Part of a small language model's weights.
Size: width 160, MLP 640 SwiGLU, 4.1M parameters.
Architecture: RMSNorm after each residual sum, rotary positions, no biases in attention or MLP, embeddings untied during training, normalized queries and keys, local attention windows, shifted keys, capped logits.
Training: a variant of Adam for these matrices, 117M tokens, 7148 steps.
Each number is 50 + 12 x the weight over the matrix's rms, rounded and kept within 0 to 99. Layers, rows and columns count from 0.

# layer 4 MLP up, 640x160, rms 0.0491, rows 359-385, columns 80-119
55 36 41 56 59 38 54 35 48 61 48 46 48 58 65 35 66 50 63 49 54 66 40 48 53 63 47 56 51 62 50 73 53 74 35 70 31 29 27 68
40 52 38 47 33 56 62 54 73 58 27 51 40 59 37 66 38 62 55 41 68 34 46 66 52 41 70 66 44 53 59 74 57 39 32 62 64 58 39 53
68 49 55 46 62 32 49 49 44 33 51 56 54 56 37 66 52 71 30 66 50 60 67 32 43 56 36 75 47 56 56 44 54 33 52 46 36 65 79 30
66 60 65 37 67 53 65 59 79 34 47 48 55 63 65 63 73 53 61 58 51 71 56 45 61 60 44 50 41 37 35 23 34 54 61 49 33 38 49 48
54 64 57 49 62 55 31 66 51 50 37 42 59 38 43 48 45 39 55 46 31 56 44 39 57 59 67 38 63 48 51 67 43 44 56 45 52 46 42 52
44 66 63 32 32 60 62 69 42 65 50 64 39 54 59 55 46 54 37 53 36 75 36 34 53 49 53 50 55 68 39 42 40 43 61 46 51 62 68 31
65 62 36 56 52 51 56 44 40 55 45 50 38 57 38 50 42 55 31 61 51 65 52 49 65 62 61 63 42 71 58 49 62 53 30 36 33 51 48 54
70 58 37 59 46 36 54 42 50 39 48 44 69 41 64 57 65 59 75 47 61 36 68 59 57 50 42 27 54 21 45 55 39 41 48 43 62 36 32 44
59 48 38 43 56 52 37 68 50 51 67 35 42 40 75 46 53 41 58 48 71 45 50 65 45 57 37 50 43 61 33 54 26 37 39 59 52 49 38 53
48 33 47 65 54 62 73 33 46 32 45 34 35 45 59 38 51 63 54 43 63 54 28 69 28 68 14 75 52 38 42 65 49 46 46 69 37 40 30 54
50 72 37 25 35 65 52 43 36 40 58 61 28 70 35 43 61 43 54 51 36 37 49 64 49 61 55 47 61 36 68 41 41 56 57 46 44 65 40 50
46 73 52 49 48 49 40 52 67 58 42 65 44 43 63 44 40 33 47 57 45 49 48 59 79 56 67 53 46 46 63 57 44 44 38 46 50 36 46 60
33 39 55 60 64 46 56 71 48 54 59 42 34 64 54 31 46 52 32 53 43 44 33 57 68 51 42 54 53 73 50 52 57 62 61 58 39 52 61 58
42 42 47 55 39 42 60 38 11 43 32 36 52 50 50 34 60 64 44 47 48 52 57 66 31 37 41 54 49 56 51 63 70 59 59 77 43 63 33 79
55 39 47 49 39 51 49 36 41 55 41 52 50 46 49 48 50 46 53 43 24 55 32 58 52 49 64 48 47 38 66 48 28 55 47 54 46 61 21 43
71 45 43 49 78 58 66 58 52 31 63 48 49 45 44 52 42 58 36 63 65 58 31 45 46 45 36 39 43 48 50 44 60 72 45 34 34 37 56 37
37 46 36 31 40 51 70 35 55 52 44 43 34 61 52 73 60 46 47 47 56 37 35 67 50 62 56 45 49 37 49 71 32 35 50 48 36 46 64 43
52 27 56 49 50 44 61 55 57 60 35 51 80 63 34 45 66 28 43 36 76 50 77 71 61 32 59 62 49 52 56 55 32 70 40 38 41 45 62 48
47 53 62 73 30 82 47 45 36 47 35 30 43 48 48 48 55 56 45 39 66 51 50 66 67 63 39 63 65 44 68 43 80 69 37 58 62 50 58 69
62 51 45 31 68 50 48 47 62 51 41 74 42 65 46 62 72 26 60 64 56 27 31 67 65 54 65 59 52 59 36 18 51 76 77 62 53 67 50 47
63 30 62 38 46 42 66 38 49 46 57 70 52 52 46 67 44 84 54 55 51 74 48 54 44 57 33 49 58 52 58 32 31 49 40 44 43 47 53 39
50 49 69 37 68 52 39 52 33 39 46 49 38 54 43 39 67 60 51 42 38 34 37 55 62 58 38 49 19 54 64 39 69 46 48 75 49 54 39 44
45 48 34 57 39 46 38 35 50 49 68 38 48 42 58 60 34 60 55 40 68 45 70 44 35 43 35 72 55 50 62 31 64 62 49 45 46 50 54 55
41 34 58 31 54 61 41 62 54 50 42 53 43 70 68 63 59 63 39 65 46 33 25 58 63 66 52 37 64 50 73 61 50 26 47 33 50 78 60 41
44 49 38 63 62 47 42 42 50 46 53 39 69 60 53 39 50 51 60 43 56 66 60 38 71 49 56 43 42 47 66 53 57 39 29 57 49 46 46 62
44 68 46 46 50 59 79 27 46 57 48 59 53 50 49 47 53 54 43 48 59 35 45 34 60 57 46 27 79 38 39 23 48 46 44 44 37 52 58 40
56 53 55 43 75 28 54 45 29 62 46 56 72 46 47 66 41 51 40 47 42 40 50 70 48 34 43 60 40 55 37 27 33 52 56 26 54 49 33 58
# layer 4 MLP down (transposed), 640x160, rms 0.0336, rows 359-385, columns 80-119
59 70 37 37 46 49 51 47 52 54 62 49 29 57 29 38 25 51 52 33 41 44 64 74 71 47 47 51 59 51 42 58 28 51 56 45 56 69 37 41
47 57 55 72 44 44 43 52 58 53 58 65 72 38 54 81 56 51 58 76 50 40 63 47 38 76 33 44 60 65 47 46 60 37 49 51 75 80 59 29
47 48 47 40 56 57 49 55 37 53 43 49 63 47 38 31 51 41 64 46 46 37 23 41 51 63 64 55 48 52 64 59 65 35 44 59 50 48 48 50
46 43 69 39 60 60 57 62 38 37 46 46 40 57 46 51 57 55 51 53 51 48 39 59 31 48 53 50 46 49 62 54 37 49 55 58 61 57 49 49
53 30 30 61 59 45 72 41 65 47 51 48 49 64 47 54 42 42 52 52 55 37 60 47 57 44 63 49 41 49 48 58 52 56 49 48 52 43 31 29
44 53 43 39 55 57 65 45 42 47 40 44 58 61 26 52 56 64 46 49 36 42 52 48 56 31 72 61 51 63 70 73 53 44 36 54 49 40 42 66
48 55 67 51 49 72 70 54 34 40 50 35 39 44 37 60 49 50 45 55 57 45 61 47 51 46 36 34 67 46 37 52 53 53 62 59 55 56 56 44
37 33 59 48 37 45 40 56 54 55 47 55 38 39 42 76 66 49 38 69 60 45 61 54 52 30 40 45 52 58 46 46 58 74 62 39 68 49 41 77
32 33 71 65 42 31 54 44 37 39 37 55 31 55 33 36 64 40 46 42 61 33 22 56 55 42 59 57 52 45 43 60 61 58 25 29 54 48 72 37
44 39 38 56 41 41 51 66 32 38 53 34 46 69 63 52 48 55 80 61 51 50 54 76 54 52 60 41 57 51 52 59 40 47 22 39 38 41 70 64
39 34 56 60 69 45 66 34 50 33 53 44 54 76 59 62 48 55 27 54 48 49 44 23 68 45 54 64 51 51 68 37 62 48 39 65 55 44 47 29
70 52 21 53 27 29 71 57 66 73 50 42 40 55 55 50 44 68 47 59 61 35 55 53 44 35 62 59 68 58 52 35 52 59 26 47 71 55 59 57
46 68 57 46 52 42 65 45 34 73 53 32 45 43 69 53 46 49 54 51 49 54 41 39 49 47 58 40 40 48 61 48 56 48 57 58 44 59 58 55
40 55 43 66 42 57 52 67 29 47 59 36 70 49 54 52 48 43 47 46 41 63 44 34 54 66 66 61 48 25 55 68 47 31 47 58 45 53 45 47
57 63 37 52 61 40 39 50 50 49 57 55 65 54 49 43 50 62 37 33 40 70 67 57 56 35 58 68 54 47 64 38 58 33 39 48 59 46 40 52
37 44 51 53 48 59 66 58 25 61 28 73 53 33 33 50 31 32 55 26 65 60 52 25 60 66 72 53 42 55 46 24 55 74 41 27 67 60 63 37
68 35 44 27 41 49 23 38 53 54 63 62 52 28 40 53 46 46 45 59 52 31 40 42 63 50 48 47 14 45 48 63 67 45 38 58 49 39 64 32
54 81 51 67 62 62 36 46 53 35 63 49 57 44 52 33 44 52 42 45 39 46 38 31 46 74 59 39 68 43 50 46 58 37 41 66 36 42 37 34
53 31 35 27 59 61 45 60 64 52 54 50 85 57 41 27 56 55 59 58 48 59 72 50 46 67 54 53 59 41 09 47 68 29 36 63 31 50 30 74
58 51 44 78 28 51 58 63 60 66 41 38 52 75 71 56 32 44 57 52 37 66 43 62 53 38 48 51 42 52 47 33 54 27 43 67 40 61 54 41
47 34 32 62 67 32 38 56 45 40 50 46 54 60 20 54 29 37 43 35 53 65 52 60 53 73 55 30 54 34 48 73 50 62 49 24 58 38 41 55
58 80 38 54 51 53 54 57 50 53 55 29 58 50 64 64 62 38 20 50 34 32 32 45 41 47 36 41 49 54 49 42 42 45 50 40 60 48 32 44
48 44 60 42 47 56 62 54 37 54 29 75 62 30 31 49 47 59 54 38 31 63 46 46 56 64 26 70 42 45 49 45 35 36 37 37 45 48 47 48
31 51 45 56 34 49 57 66 47 55 51 61 22 55 46 58 53 22 45 56 60 49 48 72 59 56 22 54 54 52 41 57 46 50 50 52 45 57 57 58
64 55 54 59 55 55 51 55 56 52 63 37 35 31 55 46 72 58 59 55 53 69 42 56 51 38 27 65 58 62 36 36 57 53 56 53 57 55 61 44
46 43 69 77 47 51 53 74 44 52 57 47 53 50 35 70 43 47 31 50 61 36 51 50 38 38 52 56 63 29 17 41 68 45 62 71 40 58 45 40
45 35 60 49 41 58 41 67 33 39 37 57 44 53 40 68 37 56 60 57 55 38 48 56 59 44 35 44 55 62 24 48 57 43 66 45 43 59 57 34
# layer 4 MLP gate, 640x160, rms 0.0525, rows 360-386, columns 80-119
53 51 34 51 58 70 40 58 62 33 41 36 44 45 36 46 49 61 30 41 28 40 62 50 55 44 44 69 47 58 42 39 43 28 31 52 39 50 49 43
48 63 67 64 44 52 26 42 67 35 56 61 32 61 40 40 56 58 45 56 52 48 56 48 47 48 41 66 44 64 43 41 55 68 57 35 50 61 57 15
43 32 59 57 48 81 58 40 62 58 47 53 63 38 50 40 27 57 44 40 40 38 57 60 36 59 39 56 69 56 48 75 61 44 50 64 56 47 52 55
58 68 45 26 48 46 41 45 58 38 39 26 61 63 46 40 42 56 51 49 38 32 42 51 72 65 56 58 57 51 61 71 46 42 44 51 42 28 58 43
59 46 63 47 45 46 51 41 51 44 33 59 40 54 36 45 40 46 50 54 39 50 37 49 81 53 74 34 40 61 57 51 46 69 66 66 35 35 57 54
50 42 66 29 39 54 60 37 45 47 38 42 65 57 48 48 66 64 64 45 40 53 44 59 38 69 55 44 37 47 53 34 54 59 51 46 41 65 73 67
31 49 57 53 33 45 59 49 58 44 65 41 24 48 48 46 50 51 58 33 29 38 64 28 44 61 58 51 63 46 48 49 44 39 61 50 46 36 55 44
72 58 44 43 52 46 48 42 51 40 78 57 43 51 55 29 47 41 63 60 79 47 63 32 48 58 47 52 48 33 49 41 44 52 33 61 45 44 24 25
25 60 48 67 37 48 31 61 53 49 67 59 60 76 61 47 65 30 69 64 31 51 58 32 59 17 60 43 30 46 54 63 63 65 58 67 38 54 24 38
51 69 63 56 43 39 57 62 58 50 48 38 52 45 38 70 35 38 27 69 38 32 39 37 47 53 64 52 62 56 39 55 37 53 35 48 19 39 61 39
24 58 53 52 61 35 28 47 58 64 47 56 63 50 61 46 60 44 43 45 55 62 14 38 59 58 49 43 46 47 49 58 61 36 63 52 40 26 43 47
39 65 61 47 37 39 43 38 50 60 63 48 61 54 64 47 66 55 41 28 49 55 48 30 41 53 40 65 52 65 44 65 43 60 66 49 38 58 38 61
42 57 70 76 47 57 42 57 67 58 84 41 42 43 46 44 39 35 47 65 65 41 55 37 61 31 47 41 40 71 49 77 40 54 44 36 50 33 46 47
29 48 53 48 42 38 45 62 67 34 68 51 51 68 49 66 56 42 58 36 21 60 60 24 51 50 36 61 64 41 59 63 25 34 44 59 41 30 45 32
37 67 36 62 40 74 48 34 53 44 56 47 52 63 37 62 52 47 59 58 26 46 56 39 50 45 49 40 43 45 56 66 33 60 58 50 33 37 34 48
42 46 33 65 58 69 45 44 57 58 36 57 41 53 34 56 53 34 54 46 53 55 49 65 74 59 56 37 71 60 48 65 44 48 52 30 68 67 71 43
32 26 47 52 52 45 37 34 56 51 35 78 49 62 51 46 59 44 52 61 64 41 61 38 39 47 71 57 57 43 50 32 59 50 59 58 46 49 35 66
37 79 53 45 38 70 42 31 33 56 43 49 49 45 37 47 52 34 79 45 46 47 77 50 53 63 67 43 45 19 45 50 55 57 55 32 51 54 56 49
55 54 65 28 45 22 60 41 67 40 41 48 38 50 71 67 42 62 43 46 43 67 63 43 12 38 44 54 47 59 66 34 57 48 52 37 23 49 30 32
50 35 51 55 49 70 52 40 48 48 47 47 20 69 28 46 58 70 70 62 39 52 41 50 39 40 34 48 48 51 76 48 47 36 49 29 78 68 61 52
36 72 33 38 52 68 63 33 50 55 39 58 36 58 38 44 47 50 48 36 62 46 62 44 72 54 63 44 55 45 70 60 44 68 59 33 50 41 65 41
46 57 45 56 31 52 48 58 27 44 53 47 68 50 47 49 62 67 60 51 17 27 38 40 44 76 55 49 53 54 60 62 40 24 57 54 53 30 51 46
30 65 42 60 38 66 49 52 38 46 62 56 47 32 40 42 50 29 41 49 64 66 59 57 49 36 36 59 54 57 38 50 48 73 49 47 41 30 53 38
57 50 60 35 63 37 53 72 30 54 45 54 44 50 47 58 76 55 34 51 59 45 67 52 62 40 42 42 45 46 25 47 67 36 78 75 41 55 54 62
43 60 37 48 45 59 47 56 57 33 45 22 42 60 43 60 53 41 56 46 56 48 42 28 31 60 65 65 38 67 36 35 61 53 63 50 63 57 33 45
53 57 32 36 59 74 34 55 46 58 51 43 36 43 40 41 69 42 72 52 59 73 61 46 51 42 48 50 34 66 57 67 72 51 42 58 59 34 44 61
35 51 77 57 39 70 40 47 32 34 64 38 59 36 39 44 72 49 40 58 60 48 45 56 45 38 44 53 30 32 68 71 50 30 47 61 62 67 55 55